Each number is 128 + 32 x the weight over its row's rms, rounded and kept within 0 to 255. Layers, rows and columns count from 0. Numbers have three digits each. The size before them is the row's rms in percent of the matrix's.

# layer 3 attention value, 64x64, rms 0.156, rows 43-63, columns 0-63
097:202144131145146167112116138118124128121134108114123128119150159114089100201069128067098116110180123185130081141160167104122099102107137149105126136078094171071153112174144167084088175098117186
099:130132105172165142109125214134156124075125101122133116126131076128149164118125175051129150125085120132166170100125071116085162104119143159129116164142081139116134191129142204128088153058114108
078:170158045117103091177167172086088172142166160123128160162120079094176153079113153163169156159125119096160178142126100092120107113130133135149093122153147158129127103056178093140111112119112090
089:194115107126121118158124124141169138072171152142142121082170156079097152121121183134118136140128161180119142113186117156102093180091127124170113134074076090099125127115161121113126119151061037
100:193159101065127167138154114130143147162123112147203080140162143148116144158082124066097097125101089097100107102132098111122142092146142151133127164111103135166140197086143137081100142112206178
104:151163124095111119158152130158189114105148087143167141096133112083063151119095160091108111154133167121066142161129124084110123133107141165111180095116194174136149109164036182084104130147115117
092:099084090155131135135147075172067141142125155116133119136143150091194128144124094152154107099098057094082101078161153176147154156125126164108152151201145108125102097075177176155148131117125180
075:150166159122115198104176107090066130131158153077170102123097121067121114117121065195132123112095086125103076115187123163131128133130085099107158149166129140125170123142162120096177149193129128
094:110168133212167066145070132074167180098113116110110084120091146119160130103153141100101108134118121116082108143132106099179083068156169120203148134129154111129122177132170120109125173108129157
093:129056033138115091114142146124136107146121127105161147160143176146148127098167082144161134097155122151126162107103075146142152097141142079099141140076178103128167183186094114100158147101197127
089:097079147088142109054147194153111175167076184140119191130131156154131160137141146151155133093188161156088128121078142120128114125115092136167118114167110090053156101102101115158136147106087116
101:129119137187145125104133149104176137113137110118159180089106106128135099180150116134143085145173120133151152138148127139136065072107069163105035091100077148082156164172169166150130097151166100
093:165058140129128097187099151116155192128138146135140126127133046149084089107178085129150148115153141142098181083169141102120127095132141116163154131129155129134139084140070059054142145157147114
085:119104138123095088197056183117089113149124094166111128108100107067107098178152133149126142120149142153180144101092142169112087097097131198131112092214172152126096114135097111121170130147134118
093:156072068092136134125153100144121086092147113127178134123119124141076143155138092098087190198134141131151083108102103129119121126154173115188157155132141083116118136077133179034131128160143169
087:092154148099144151135113154123140205148042161088121124139120081089154099162112166115149158116071089186137141112110138051097115114145165169148110138112149108153186129111080103134175158123098161
100:149113174085142083164109159162127167168123159171128083099116137073120136107121152100135115122129111125120113138044113122170108168130087162112126141173213162110063110107105093188177099103117149
081:098094041133138123110102121152138135114070131109145146181130184094125139118067078133139109115136155164171149150126088113093121098162195135117108173093166137155122132101142204081193119132104158
089:184128126090132157195167143132123120079152115154148101190181151162134154081177130101068087122139086140132144115143073113153111130149156168132097101155193071122146099137114108080103134138147063
081:164116148071125188142130158111151155122090157079130113121144154104106103123188090195097078161166109150137144203149173098096067127120113147151139065100099088110127114121153102174160098152118160
095:115156170119168093066125122180139093106180066116171186081134115101154065112113119151071137105157108120105126098101058171105095157125125141158191159154158127135139125100143120119128091188118132
# layer 3 attention output (transposed), 64x64, rms 0.133, rows 43-63, columns 0-63
084:140112089147150125063168129098120182140140107139161091120118126121086120097108217078180197115169088159098128104088105132126135106124145169085101132154142141175170127099107168125148057127112169
087:067141137172088129115152129170087147129197154148116100147135108099156106129150129132134120178176129093156142118111025174131149158078099143133134098173119111156108103180078167144078105075121142
082:164108187114135167104102067159118114105146139145167095105097142140146108174107083091115078175142126128131064135163089096113091178161123130062134186133147154105135219128124135117150127127165083
081:178206123126142086111138091164173118116110139134141159083102143062122118117088129114116079188131074159140066140159124151082110147090124200122149086136104145116109160110165167150116096104170166
092:103092096116138083181138167083049170109104152176160138139140164113126134108169124070158169134140151141119114155088045122146116132100119107138097079171140159148115140158174130127161088138172066
095:150171124092132144137156146144078133153123144059151082128157162134151100077149080136191145113121093182090099123163158083079148086146110100132113118126107057199151115135106157107154112133168186
089:125056107082173132099080118179165155156122116143102072080152107152191120150100181086092137169067196119142157136092121118105117154150129140110147132104107121147145150138157084115160175166080118
071:168082118108144167121133128091107125141121135183085103134147081094093083110154164149046174160080172101131151150141122077109148104210169154149116118117134097121125111117132174117189098175088143
089:059114171137064141161085083099084140104179109172082139156184085155129201124161131156144084093126104125174144139126121149162154098097141130096088147135134149147155092182106154123108088094125159
090:098111135129044072117136105168143125178074127166138179146097139151062141121087068143124131159079157141145118124089115100130110156118164157163178201125104126185101121152083144113135172112121140
078:099099140154118128110097168137179113128174115125124099127118159105104166128075128144105134114166167130077141080073151083148150111124145120158216180094152110054205164114104145084110156144098126
085:180147088111099125144144168140110125132121056163154139224133140127126148102063162174085131139138111135196163090104059112113139152081119144124109190084135140117152142103125137093079136104101146
102:151157200105070098163179070137189147133145136094102140174136145107143179104084092131117166169111095136054103124166105113126095127161121106097152139125127137188083167101118150069123126106158125
086:145174123137121121122135111107179173151104150071115099182142126190157096138087084089111131164165108059099155149160182159125097102120163154074129170085108072088167141143121141127071133132161100
085:077099113076079097095161139096115168117155142134191179110160110149131132141091114123148152132152145123112079152129127144100145181103159106107106029091111133167123150120179157100192117118196117
086:092129160092140118105128113136167144102217146149074114150120157109171149134161110165147142133135109103054138132176089109206108118131147113141135178110151077081102121179120126075168094128082085
097:084154123129136180158126101146097159141123146134157089094119159183187109165101106115088125113123151117073131113131180105156099061145096119057141158110119107043168120175154110173153176137100131
078:114155128063069094050146110137154130104100175134180103117159161149134109167099119112176122161103102091212097129120145111114097208105166107142156170140134149141099117149105150101148090082129138
081:093153120132093134201110170167153109146109151106158117081132121075121139161131128117130160135183127111148031111194091097120125123123156121121143098104114122155087120064138154068142212150150136
075:151132068202138158152155136104134116112098116130127150151151147095106143096109106158101129150107076139169139168184129043118095187109094096137145103101206115075164144123135109087138124176088159
094:090141154103159119150151116080055127161118112137079110173158157147123123170059115153112130116117179094164118123177168089084117179121150101157134044145118111130097144098166158105119137170102189
# layer 3 MLP up, 192x64, rms 0.181, rows 0-85, columns 0-63
111:184150157135089132085159094117158107075106094135164118129181114092182144161179149117066157164134121078123148108074136110137096133101126151120142203137143190162118122184075112136100097134083142
066:148129158084122108149113107058144076143130183132174123135142119096130108113096165099136098139064168160099080105192114112172152150160182128140166070133158110042109140107130126065140111119139132
088:109161110157208095142130122090088125154115152130118088123123143149093151171098143121160112071112121132112151101071129057071099106145108156108114149147083060106155182122204160135156141137181137
091:101106115170103120146168102083177094112131136150150124181068112145088174125095169131138180131103103134084068105100166090130152170154171130085174109150139112066119101123077140203098113151124149
114:140090139095182137088124080159178152141134189162133097064124091151106097127171143098158211132126117112124175145116162129150184130112161116132080114142065122133073093134079113117128086169126156
093:211141097097108101122142140124113110152136148183123137127093098110143192153107163111126154110175167125133065155068114186153142166113151168120133123088122138079097126155149067079051156114110118
094:115098108173097193144099071116120086082154133157214120099162137142149137186123128103179131147131157094060120089090185141118095141133076134116149136126175155117110132182153107147100129139071127
110:119135081101135150138110053143121132103141139176147133135172134160081172135046146122156163047105088118119157098147147085099150137149165142070140121146138085165122126095104096140091130128124217
103:080138110133092115149113082078105142159132131114178130078140152118121133122087074069188171094113188163140131085064144131125126094164157097070106095108131127164102099132143096141157142183192136
088:166106136046113115124165194169046160105108192105126117129125160166114104159125175118186170098120074143154135149083136144140061125151119160163093120097147135143107144109140105133159083116096120
108:132168111156101120119111110120121104154142164124167140094179101098159106139096114117159106132172050092097201135149093176078086169086125103072107162135126141181148182152166081099126087157118144
093:066173047049108128091156165105120119118117207130184152119099089129097155181110133102173127093165130128084108129107157126180165112103142106129126103119146129125140077163153160123149130149174148
089:128121143165138107134155141124168111154157167112140084093082113130151146172047121125130134102090139113059203136122146097148159118114102140084160163143112155055188154174075096125099180133100137
111:110109130076181114152133125124124181098117119118102141106122148129106145102078155117184117147126197145179124169049121126150121109104078115084078136189135105133196122070170143065123151137157138
100:141127161169105108092107150142191154138102154124155127095117144159147106150172118103179131098143077105117148116068090083111162198151187160137080112087046078081154155093126111126123147136116156
101:142111144055108125119149134200104111084156092165128124140244109121121090182130133132146149090062124127129148128100124141126158128123111103162106103088058131175125129153131090149183119097162125
092:221144112104138108114127142156153130174087149140087143162148127121107072152156176111181114150142105108094098110107101137132111106164066121142070137105127123240073103110129165111144152156131128
089:071151130129099123126175123134088161142074131095196123127159142100148130053128146185128166126126143105080123119105136086113145124146115089131099128158116127160175085177115217092147098102116202
093:091195106146072124138097160145102112109059072159139138101062134118083112162128112194127086125114152143205111163148073120150123167165123123103107111110135117145172154140149189102172143120115146
003:094090094081155085100111092101099130119085104099090100113088099103100085096105095083115124086097105085115093107125100091106101074118085081127110091079098127077082079113080096112103109084114112
104:160082098089161111120186170130165127139180173179100146137102073114141114135176122131157104108143117124205131104069104119099125113153100154102106096104132157090101145139128113120181066204165150
103:090122154117128106181119124083111121127131162108101153107165081116163150118100119084099106136169172111143100110105184140142044047148165060143097148140124145093126130119203138134182154118132081
081:132145151129110108144128074167141112143106052174143093128086099092093098134094151153149174108196108096137132129149064127139099178104107155135183125115098127105175153112202116101088122155178176
100:130106166137164099120129147130138081148087149154149065120041145158089119109111166129153113159141130167157112092179090119169141155091157051105148161211171121146150136121081091128093101112139124
101:178159095115139127100172174163136142126113094142131109126181214112127211137094088160119175107139136130104099125123123084179120114126128046140114105099114128169111138126131146109036124113131084
086:158176182152126107133101150083190092143139121144157145134090168129105140107165128122155182137151120115112101142107139089171069102217135131111088137121088110126033098141117137175131091102172109
100:126181141104122159157092111125160070139089170130086102131154137142116090128047170158086130126114128113109155206138099137094130120151124168081075146108084162098109097118161174102088160195147145
098:100125145135089078175170142103133114127142152157175102157115205141181139153083193093073116131097116067050106127131134148127165140132158161133185123166158134156129131176145091122127081110094123
106:100124118195115099133097145057142083115102137158197202109163135144140118154155113150125129085106155161143154111078104106119084185126084161105072190159147119084124122148144087147095126135111174
096:167098091118098101141117135127082123137064166120130190103130136119192153160127150103140180151102144121117069128108140077156093176182169096081103115114120052104135140137154151112205147089150128
089:142096110132124150151157097156161111118151141113102124150209203095148081180051077131150106157125115187166096089108124135151102115136170075141106174116154103068145140148112157150093107101137157
082:138071145131173104133126163171155109103124079167138154132111110037122147108155151134155191095123112118084082098136096131170170137070152098186179084142152108141133128085126097150170135185118121
099:127085121137161195118102115148097159137155112105089143122223184187111067142108100133130112109100143087093155105130155151101110116085098095131111116122111146161173071192160176121126081137127097
094:100176131178118115150149119159087185107117098157123106192092159131091138087084197151107143108143159189120165149085111112146177148143109144081148119128124117084110090091142128148075062073136147
107:141081101164120138112160178102063083089131137189138128141126097085198083164097148130173084117111138060146144135123104111139108136105169133114071134156123161123137141207142119147111130198095129
096:125145148140134140188093178117169124166074163080104118150094071171115075124172089129146093123175108118097110151067074169123167132139157113121124125047136120109096145128138143101177113148102184
084:073178102198047105143120119176202120133110149156148150154084106145131144073112130134152144118152112116109149083161060174148122140096146120085152123089091099133111161098103105108089150170156152
086:104121068139145114117125131117143179125169143135222129153094131097136159130141133098176145117102113072194106081188145080078135126167129109087091155102134177098159122093129190108103105094149142
085:142195076118134138090177132124145084102129139121184148148150121134124149117086186137130084139122178129165183106134143110146072165116094120130060091123090132092181143180148141134069172113087085
086:096104153178133092096113188139151090118149160163134234125099112086110097128123171146140141124113125169140108111111096118146145130125206143132085164124086179127116065155142130080154108082135076
142:134162073139132099186135081089109169138108143120117167122134148112116177130189126120132174062042153121111194130129146081135131096204135128117131167089088155098102114102166103127112141153083138
077:141103159132104164164139175126165179110085094090137142090144188114118069181103091125150148150092158131143139198157134122145125078098209124121093148129076077069133121127146120131118091087109100
077:160068124127144129157185056138161074151160158154071122113093078090111112177116158087134091134097144122129158103144142087129177157141140094144103119142138148101202157140088055168116141137125158
097:162106127119173191125123082168157091105092125063131110061148085120133103173104105117149098115068116161097175149122134131131082121166132155153173132129136152106160094155163067108143148164065175
118:127116151156092116144104088155161113137155121135090135171150169148073101051151171107140163078158159144141105101118158161126167146131100133153143106078073082118115083060113116167130143146113219
110:129155067095127173140115135116112120110108142119099144155129158144110076136124193154062168149115182098140133104118110088151065131183095110168066100102109084156151121118187158155201158151107135
095:153088103137169105112135094108142141121189158128128145127144172144132160120130076164154083060113060119129116047173135190122178128152053120119183106137153148099116109113109155099144099138115174
108:121112082116185122198126175107191137157116058113134137175107084132171114128090176107139119115125139130109078107105159101087145096156173127116136134168079088190165169082130093172121129118100122
084:143114113110112100116118106142154130185164127182097148138137133099151200119141138125123132130118110080072087127074145147175124193135080107082154095149130194180107150075139046140131146081120157
101:118137139153089093128125112122104115110132168140143176178089058123061126100122138170145107066118165133060164148177140112167164123154097122108038133122089119094155128104169144185134141098160151
102:164170120082129075146150119126092118127114178118159111135078115102172081156157173103153130116163142116068111104203124136132162137151166069106119103141165089142073176081140075166123108167149089
096:183119158121119120148140153183133120118052153107121167094167151110116140114180133146104128114171089140113204067157089136156067086159099160161103195136117090123142094128084091166098145108109113
104:149130138137130146084185062200117114129127164115080108127188156071111109146119124135144095104137092111080164098131160104132131110124087132126105204171094070149159147085125132098128124094156203
105:119120091080147137156101123084131080126129146098142090075240165093127157091057110151090132120150146141138135121159100169112105070123113096161152158124097098137119142139179149119140183083094152
113:185096103134148111153082113166136148062129147176154119089108149128156078149123145100127111075162079121083098098067135084148142176149140138116165115119107161096119146166126137103091169216175151
078:149078121146086100199108098180174100064139110096098132110149106140119106122116104105142072118118090122129093112161152162187083115105181127117136140104152088129150131087107195083198103166126148
107:154113166105070050152087151083113108159113161117153185104117141108219170155079149149119203152165116138094084151129133125158099140112111090142090139135126151108173143095122125077138086132145136
125:064151152164117125177163110067095147126131136134096147156084117128062100125137163108128099087116138138130162118116092117194126049111193124125138188115103207085146141120164148158093137150134138
098:101141137169116124141207129173151117071132106113216169112093123090142146124162106163117158121139073143107102065151141099161047100105099134120143161160116159090195139140142114143121111154165105
107:170148148102146082115093203079140106146081104113112126109112120105119187172100176131102147091116146183147213118161164079168147114130147186088153076103129154091143126101123113126094149111160108
092:132092157125182113097133099092124096108111161101117105125131147161165173087055123156119112095090135104073142125142140152176136140118162139134148114174148150147132180152177045202087158072096121
078:158116093106125099155096103156090059114179132099144130136147185156126059098195116148125135100112181088100168143072148124154179125150097081121106116135140132111171112189146109128179166069127132
086:190124109108206076115158088126162105131130144102143130091094085107186173118161112129140102099108084106089111162105140156164082158162110110148134095191190161073151129152131139095135073137137094
088:187076116145162152133102106159198087052158117125154138128087120071154121195116122136144060139106115110114111151118149136155095125115120128090093159133130181109177189124175090158126121149140078
120:153126124136086145170180114145117147120101134099102149165157141122117077123155128149167130112112151116118124142117141154170198129190138140183096138081109093151051055030129095119111132082110144
095:104149070074147107087176136112150150147114150088139109096100164071160097181120165165153140119141149112088108110141152083139128075144163142071127147062114069103179148149141153146150148192083138
096:124099174106119057161113097098195115186180159144128104184114160145083117153120199122110131134115108110055114148102148181086156154152118118100167114145102150074101145127163165091098104126120149
108:130155162141149120143125176119101089133105114128154085123134175093220119147098142093092148187142123095083137098087122138160164148180097129164096178124167105043163096149107102150103123076136106
091:118124113112123119131148098134110115107120155100106203089129172041179064169132133151128087157163141075139111143121206106128047154120095133168118095132141142156095149174142135128165134157081137
103:119137195121162082084126160146200159065073160127114110168150089109115136131153163142136123158129173128098096127088158051101125139141157103129129117159091117169087091112144078145159154101178174
096:153135174114159116108130134128178160081155168124108124060164142072124187143100133133126094165143193138117127157100061147136144108167101101174115142114109120118105104153208154105153096079061118
105:174103087045138139114102113159099137136122095134121135150156116155120135088174111118157127028100127142153128113129138157156096102194125158078112116106052116129154126131125118206168114127172177
099:176095166141137145133171138105108127084133168131064141126169168158109161081084133134125173073124049123087114090103092121128095166155143150154143131170113124099135149132032144112145110088177109
110:103176121112092122096158094146101139093075150114137143161168149084142168138108146172124160110083208107114156124186141181139138112094137116126107166122103104089140091143210131139136092070119062
098:162083110063111079099081095113143134097148061172127100157135143041201124136138141111122180129114120109081123108136112124159178121160139128105168112122155147099125208101129131149115094151161161
087:145157058154187152131128138199160144107115144139147105095079093094174102127120175089169167154158163062088117104125125193139106111133167115144111172123138098128156105149155086142165108134084077
084:121123168096072124161063119157135104133102109179083132114128153135150088133112124128127121158123110117164150180171076155135115186110092159128135074080054139085143184125196103147125118194112134
088:140121108189158125117161026158104083131119143138128175096121119122121143126151119142112117122120121153068132100130119147253149098132110100104158185093126099121057120098162156153146141148129120
097:097102089130142138140174132139152120123123212128152092110082181127203140097122092091137141154104129113160110104099153064153124081148161086117129164202143080076098132104139099167176119159121152
093:093141077131153172100178135127141144156101123166087199093156169121124112107160123045186115114103211108113115130151148112167096082117098152137104161112144157142154116139107142048137109124114085
097:123113113086205115136094123160174124173068147157144090135080092132114111103146200110165111129119120145147187172132138141133127102144150124044079135115075116138144151162088088160178094148103101
102:162109104103161169111106121085101140153111140079148099088103166066125167131169126079140164135141122045138137150136125199129081102165177187142120154141106125185111078166141093080101129116135142
105:098206100120090144080134109086131154124119174144149088106142094117101121110185154127129152138117158094145154203103169152079139099099141070137130153082101186114143134140161058094113093146179143
098:132114128143129141124113163067150146077099137162137122150061141094116088174149082110114145164118073085149161136106096151166177143153148177145110130111110184037087192128150161108129127144164095
121:181151129090128120111143116162144137123084109130110127173170152178100108110156079138123097058096160113155138081143139176177108099177134156175128166084068106138090149085157086127073152126095183
098:101061134150167166172122110147126109100100155107142097113133136200114172158157055096132113151146187118146148083117130157150044119138121100129105138182181097145102109168101094125139120095067137
# layer 3 MLP down (transposed), 192x64, rms 0.0914, rows 0-85, columns 0-63
109:206102150168074117088145154161139144169103100146198112115123077139128105086138115121144117097179151144102140105099093162156160167058112161131169089126071114195110122119089123146128130098170105
068:115137087137135086109120128142075098119145053206158171109114079114154179120114112117137103091127117158121114132174155106197147149095150140138146063152120154069132140158127117125164189113188085
092:104110177170095102086111168174126101186118113135180120104107067132111149113109138144137126125129153096152145128131116182063113149142142127086224096145147163169081106140077088166083147156093121
099:110150149175127111098132094066112150109153146139135136184119192114149182140123131068174175139100096123159141124121117120121079091137090147152078180111111195105092106139196132096052139143110113
103:139078198239138151147172125127067118106117118117122098134145127122148151155131116135157174119120138089142138156185148121102106141037089101133101178164104122136137141146081105118100082088113138
089:123177139160127147168146156123127127074115166103088097160058165122093140094149108172076146092063147196155100129132160088112139140150116106120155127178187161140102112136085064115135143134128066
102:201120119130128084132091140139108108164129106165147121176123070122081190148153131154163137106101094204160113088184083116103118088125127181174162150085178118139114138110103113085125084084132121
103:175102131116127104115179130099086147142170154126123120202111093148105160069175136118089104100176151157115129101077084200129104130124067124139120152149085159101180128119128128139151128184051133
104:165114140188142128121152189104132209139075139066130096047128089087177160124149124111089147084149123104139173129086135137102145149146148115134136130149172108114144097143084172107140108118176070
096:192099138172062087172130174160137113132201119151124157170155125166104078117133098055170106098174098153104129097084141130133114120133150123117110176082131059158136137156118121108094158139092105
107:193164079061075153134070174153116122078115114138142122119098101119117128153172163129091111153127174179201185085125125095140202107157107138142119142100125106105154159138096124119128127104142078
096:137125124104054148075105144117107168177107139153136133132078190120091100145105154147126103153077079177128139103134093131155152157165081121153176146121091118096190148174154047150115115128097166
099:174111143050094073110144136124173144127060143111130183086152103130147146114188109106139155159163092201155052129099106132160142182144133109096113120177164147165099123094128112118156107102119127
106:098154129112068119158094103229139075112127114103134121100125180082153148161101218112101159102150138171104131149125130202134155108111122158105135120153146100165104097101141170133114096104160083
100:158175121166139069119119126174164105133125086134161192107123166128176090085110100119154118072131156123143104077089118174057072145139140165110147143084101106125132192136161105145169136159105080
099:141138162086083133173145124092172086156072128126062182137118128139143137147122160175166097185116138183143107119158140154095107120136154106059126162079151151113128087122151082110070103185094154
106:104130059105119097098148081128178154112105181091172138145098100133157139175128163168104158203147127111159124119107085079111104156140075104163146157123184113062148135139154106156105149066099145
101:144161081100130133145049093118151125111101161162106148098111151153152067168074135106092082209043075155143108153139169108107165158139125135154121113140142174168132165160141096138111131148109116
086:109072185167110120129132110180106141117181152198111107131139187186093098131133174092164156073162135134049113091151139118145140076125170105099078130145130092101144153121166093108092141130138128
002:110107110103052087087134101128099114064109093123119108101082110106107094138070104129122053153116096089094097118098105124140101109098095115103089140108105099093091106102131082109065081071109096
098:091156107158172130201113058116129126164100104173100119136127157115168125122134159142123146162140100099131129118169137090218082104114114090106119158121168127053120133103147165078188139082097114
104:140059161118076121099114061134178137140140157113131121129122069168166104070086145132164109086217144106141121090095098164149187100153148096112158138093117096143128136115154142168130187136118146
073:128143145116093157146143113159153172073189123166126103146138108100088149141205065099110139156145130146123135079072146132106100105076185078167158159126126171098107150164112110144073087133084161
093:146147112124128108150100123112115171112143132147125169128104116120142099170133159147085099162063105122169192074177129147190125091126112101136088096162039127109143172094158124104139220114106151
095:121135100119162103112095097060114244103069132130137164165091106108094115134125090130095153184144128125093092134124170115151136074144153114128168186129166128087163153133082083140162127149120115
101:095091070130141147161073122072072116126152167157146102106139153146118107161133120119168116170136135127157097180078134053114111142122109156118106118159180087118172135184185112127202115095132090
108:140066114141080149127145098163121089106089178120148166080116098129100100120144127173150092141125086136142134089122133125098165233137070088116147081107133123153135147154099148148187140167140198
086:063137147179122147085111091108149115137132120122127099108079126131178089089123161110091108064129124117212098180092149132115133089134089155105121140165155147196163124177149178115176137081101140
108:089147115091126131118132150144126151150078118105119102148116101127136151171127085143128097152153108224119156101125129073155226082094090140111129114158123195183157076111094173110154112094105121
087:112168126193130133191183126141146143107136097157060155118131155089160111080117092151116120123145130108055074134139155165198115128134141058145137132097111062115139159138114120093148142158185094
086:086126115101131117194108179144086105139072125105153147168160073142138136084184163167168168127123136173096176174139144127125191110091101164102089080150064099144118079112127144101129106159110130
083:095169143145098106086129159071068160103098161068119156109121078129081087102141136179093162156080147067136091164145105111105152166109136163143171093111142178153157154157178158102109143136159145
106:100156101138148136141161103109149186158121123131037168150128149111143124096214112108150173134153088089096174111117114098154102141121100084110131121097113116095192126158130075166076138161183097
087:133049135155152132174154112100149139144084142116165168198145125128140158144110114059148080161130159153073113105168122159110054074103163077135102124169091147157108127155116099080119142151149149
111:168126160086108205114096192076124140174102117116190092156103091110132115156093188122080068099114105163121149145124138160121132094105178147122141103164165079165112133153114122148106079144101094
103:107113141159092107147126175173145092105100110134129163115125130146134081096122141170133100098126116108103070148122045181109149163098126105168160086109099136140159150062175112118220157105182106
098:123196169145081106119094138170148165153105104140142131130151124069142140125158147142134100157151149139058131113124174092122058040093163137146142120135151115136156120146135127039117113197131098
088:127161131146130133153166110158116168152107074144176095107149086105159103102155155134077166030104145168152106072166217127083093127147134127149156125133140126141147106072109101148096166147122097
090:086118185124145090117176082147086114114181086164144150095138167157140092117123105131127201149113144137101061169115111077112135165140122158094179199134117098140166067117127098122141095169104103
102:133107106102178199106148185148098111175073203042187098146117130110125153124147090141128100155081095137140118140123124092091166145118149138150097116149125110078149124175103141147132144061103142
118:154114111113170131125128168144121152114120108101161168165105176144135193127133111054152196076104168111145072137151161118128077098196097124107112138112103124146114149048113104167099181112155105
090:071152074051121108174099104159180173123108124141099132125185155156122121122140148138172130192092096104153175186142120113122121118102147147134137068072121090093165094145115155194124114109142105
087:091164157104092102140078179130142176146058115120111163119129144130115191173115153191116165170102128142127064176113133110050074109128141150131205117106127134140097100086145130146101123154124121
103:104101104123153131092071180146219111098165109129147186122126110144120153130185096094148190111122122122102123128140111165164046147141130181120092166165135083134127091144112134125132074147148071
103:176185132088144121078107104082159122107142150114197145118142101133126154117141175084080135152155103181120139097120120148135099111112117128109144116170102142113140125204020151086178104139171130
108:133183127173098079145185061089132139079196126143136144102138114132142105052135196098087119110159134119141108111096118131139155182182112128113108129074125104143177179079120132111110177128121125
089:176143112081141184174096131077115127091132139094113136167101183106106134142153179086078125057153120133163124121170140109191125161123115128096128106134115078185151152157083056132126158105166115
092:065097131139181175084082169158114126098160140165124127132080142141140094119068087098157073138145133071143177112118085143123118114134106155082122150140092154187113112187142128139111141183126197
089:131131132089129096182134148093087153119178193141044156146142136106117076118143136108147113165174135137109121137159155080110143160105140166094142082153118068116107042105163148198124115155127152
100:190114121126170114100162091099102194146136152103142084144175133152095086124119154088140179146144128113152160091080128121078138119084163169172158077089149146144124111140071115039161115154123142
097:087141156135136139097125143117161107105098060086129121135144144140131162113124125137079126163127114220156206120082151126155132067127137133138137153101097189104193065155103178083129108156094133
090:125123172026125089129110125137044153102173121112125189148135149158087160155063103109114130095068087097151123148135170159139130116174152119111117170125125123130192130160091161096129142105132145
102:115122104152159087160150186068114145118155183114148128159113108115129067078081139114158154118142156103127142160096106160056146127158097114159113068102144156068143167178130108077141184161137160
102:144123060092132106196120132127154109104166163149135144203075121189125174111094151120135104040121160141147117079138112173172108116086158110097097146117170167072130094122108138141094140130145141
108:105170092081145125166178076105143124100165127096092136124169128120141169144112121184049176109115145176112095172128195195129129114151136106119128136139132087128116127067135060149153103110146083
090:161164166144101142080095145093065053159199154130171109104094145145143141125174095098115104130101112108129131185121137144171187124105142118139128129119096097078156189116174126166074095145093128
107:175031163096109076101122094109113086158111129146113105112142095107167176158096165182116178160096119144149150212152137138120112127119070132138128158127117127112128151121177101163078097112141176
119:145110100123183166107143146105054055113110176128080171156127169112079196138086126098158124134118133095122146104137155111066134141135125122121112157140149183165098141155068142145080171171100150
087:157018138131098127110129095103150151116142139152126129133157108126114078083132137117111137168078141064153140192091157131164129160140159099160085120151185113200099173096126074152146136108151152
101:169124119190174115097108127125101144086137167038115122115105170068153100146101147104121139185134110108123104138103090137086116108102122124173168142080118138143144150201169154109081180142143184
091:132149113152109192219162166164156136126112170103099116080114108068153122141124141139086103194123059153126101165139107134125137085111106115156111136126129134110120086185113174109162068097147080
081:061190181142143120141132138087137183129129137080148086142146059130096103141091116147117117117157116213179108086158158069126109122118160176135158093128150096146095144138087142111087132113125183
079:165180084102172158131177151153126092173114147116180105139118144034119097101091141090153145129203108111121138121175063094085161135122146106127111092169101128121105141097128124162175110093169138
101:132121093092124124097119159084071174158139197109145155159142111133063115071139143087138170169188125143145104124122134114104087089142121128143129084145108124171120108187074176150158063143182135
122:119112096137119114160164115201124087116090088160075129116079114145136124178105108177150140124087122097163121155161117118182153117176131152126124171072102169105091111036185140162130174112110119
104:161103121150125160153141138111083082098180095156123143168134078147106157102169063156073103182129160122122132167099141074157104151162104126153135117152178167100079101147117155119084043120147159
096:132122168124144083154123171136101173108170104140138152122146171140123104133099095105150102140097100117080066134142145152117118015130161176118068161152182124088195127107141172106121114104092157
098:139151157155140086110094121163113123131105117137148114062087124107073143074094085094165102148144140097133130106156083181122091152118093141121123106123139167228162132200113154082125165137187140
104:161092129138072111175109197087128141124101110149110147115098112167093170104107150041163111114170140171106153113101102146154175108191164163110146096097132147112125157066110170147121165117088092
110:134132119141123116097133113083188186056143110098122092123139155093163140161150151082126197130106130118125100163148147061069121152185156103089114092129158130144145126108195106129121084110164192
088:096208117093166112160082150157100089177169125072220141108094058129128148116165150133116113110099193113117131104118149124097128066132118150116161116102119156140150100084138081136138144115160157
105:123103088111094161182084111126138083141106154088138094115143093169113081124166140145146064157107177154140143174103192092143142148147102147143088111159166045158157114159112146155153116052119131
100:123132109181126144106121153096134112109094167141151156109148162172186202096109104119146118118126066110164132137118125140075046139165100157175144141105060081144102153206144094106126107136123095
124:145135164120193126123125097105137097078162099126122095091104153086116175214108144178112123106120117073148093116133146149150117196113171164147170144131074122087123057113162147117173094143130086
096:140165149143139181171122163202154123158055091134109159154105144157061136141122112156087090050108122102188170150124169096134132159081143134124109059072129120101127108136171133126111139124129126
092:147144128109148135116096148128137103140130096128132156219093131124078154123097170069097103141162141179151091151116138117110120089112163112127134073100159123125185167196096121148170029134139090
089:099151159122076066094148158176122154194127098188163164156147136119146084131144126148170129125112164097104168134065167137082094104178152107087110147084125187080113092157104104124134096106160126
086:156149141189125123140164068152182138120125084122171142149127117115108135060137106128136116096152106119076160165167089132146179094152129175146115176090079095122124093073150195084072110117136164
099:143146113176133112120169068185115087119114105163166124123131167091145139165116130111105102124160127154080121157099126074088179078085152166135145088138108109203121122138135084158184097185111068
101:080165147123118168091185106115156139182062196134128161105125149104164167095130175125170130131141179111122130136126083127101133178143148185121114141130157053097093117152077109104111093088089098
094:088132178110098183110110091123145136110171096110138101137107115182134076162104123150113114090078212119081101092094114112180118086152129162147163102168121171159089077104147129134123148161156192
104:089134132158163130136151114104087152138213107106137158183147143078169169083127117058118097139144169114126106150105121127164079120115198158138129111145162118164141050137085127132097095117149066
086:125137180118077088096149096132134101074161156128149124145081158140136160144155157128151120082139084144154107130085240132127112096125106114136086177157099162090170091155169099072103104142164120
090:094239182131088114120134160115128146143126084156081097149154091165118109158140129169065153121202155151144162123120118141082161081125137117123132138133132126104145124106138097032119116119110095
118:149086103094188127070148105139088113167167143164197126127126142122207094143041122097145101118110164109044150108147108137150135157121076169099109124141131124114143125136167158155100164130149101
089:152130099103156121158146138079091106087148165075152167168085104113113177146099107122146123098111106183112103128172125097091121141119113151140092133136046201179140211134162148131137093097094157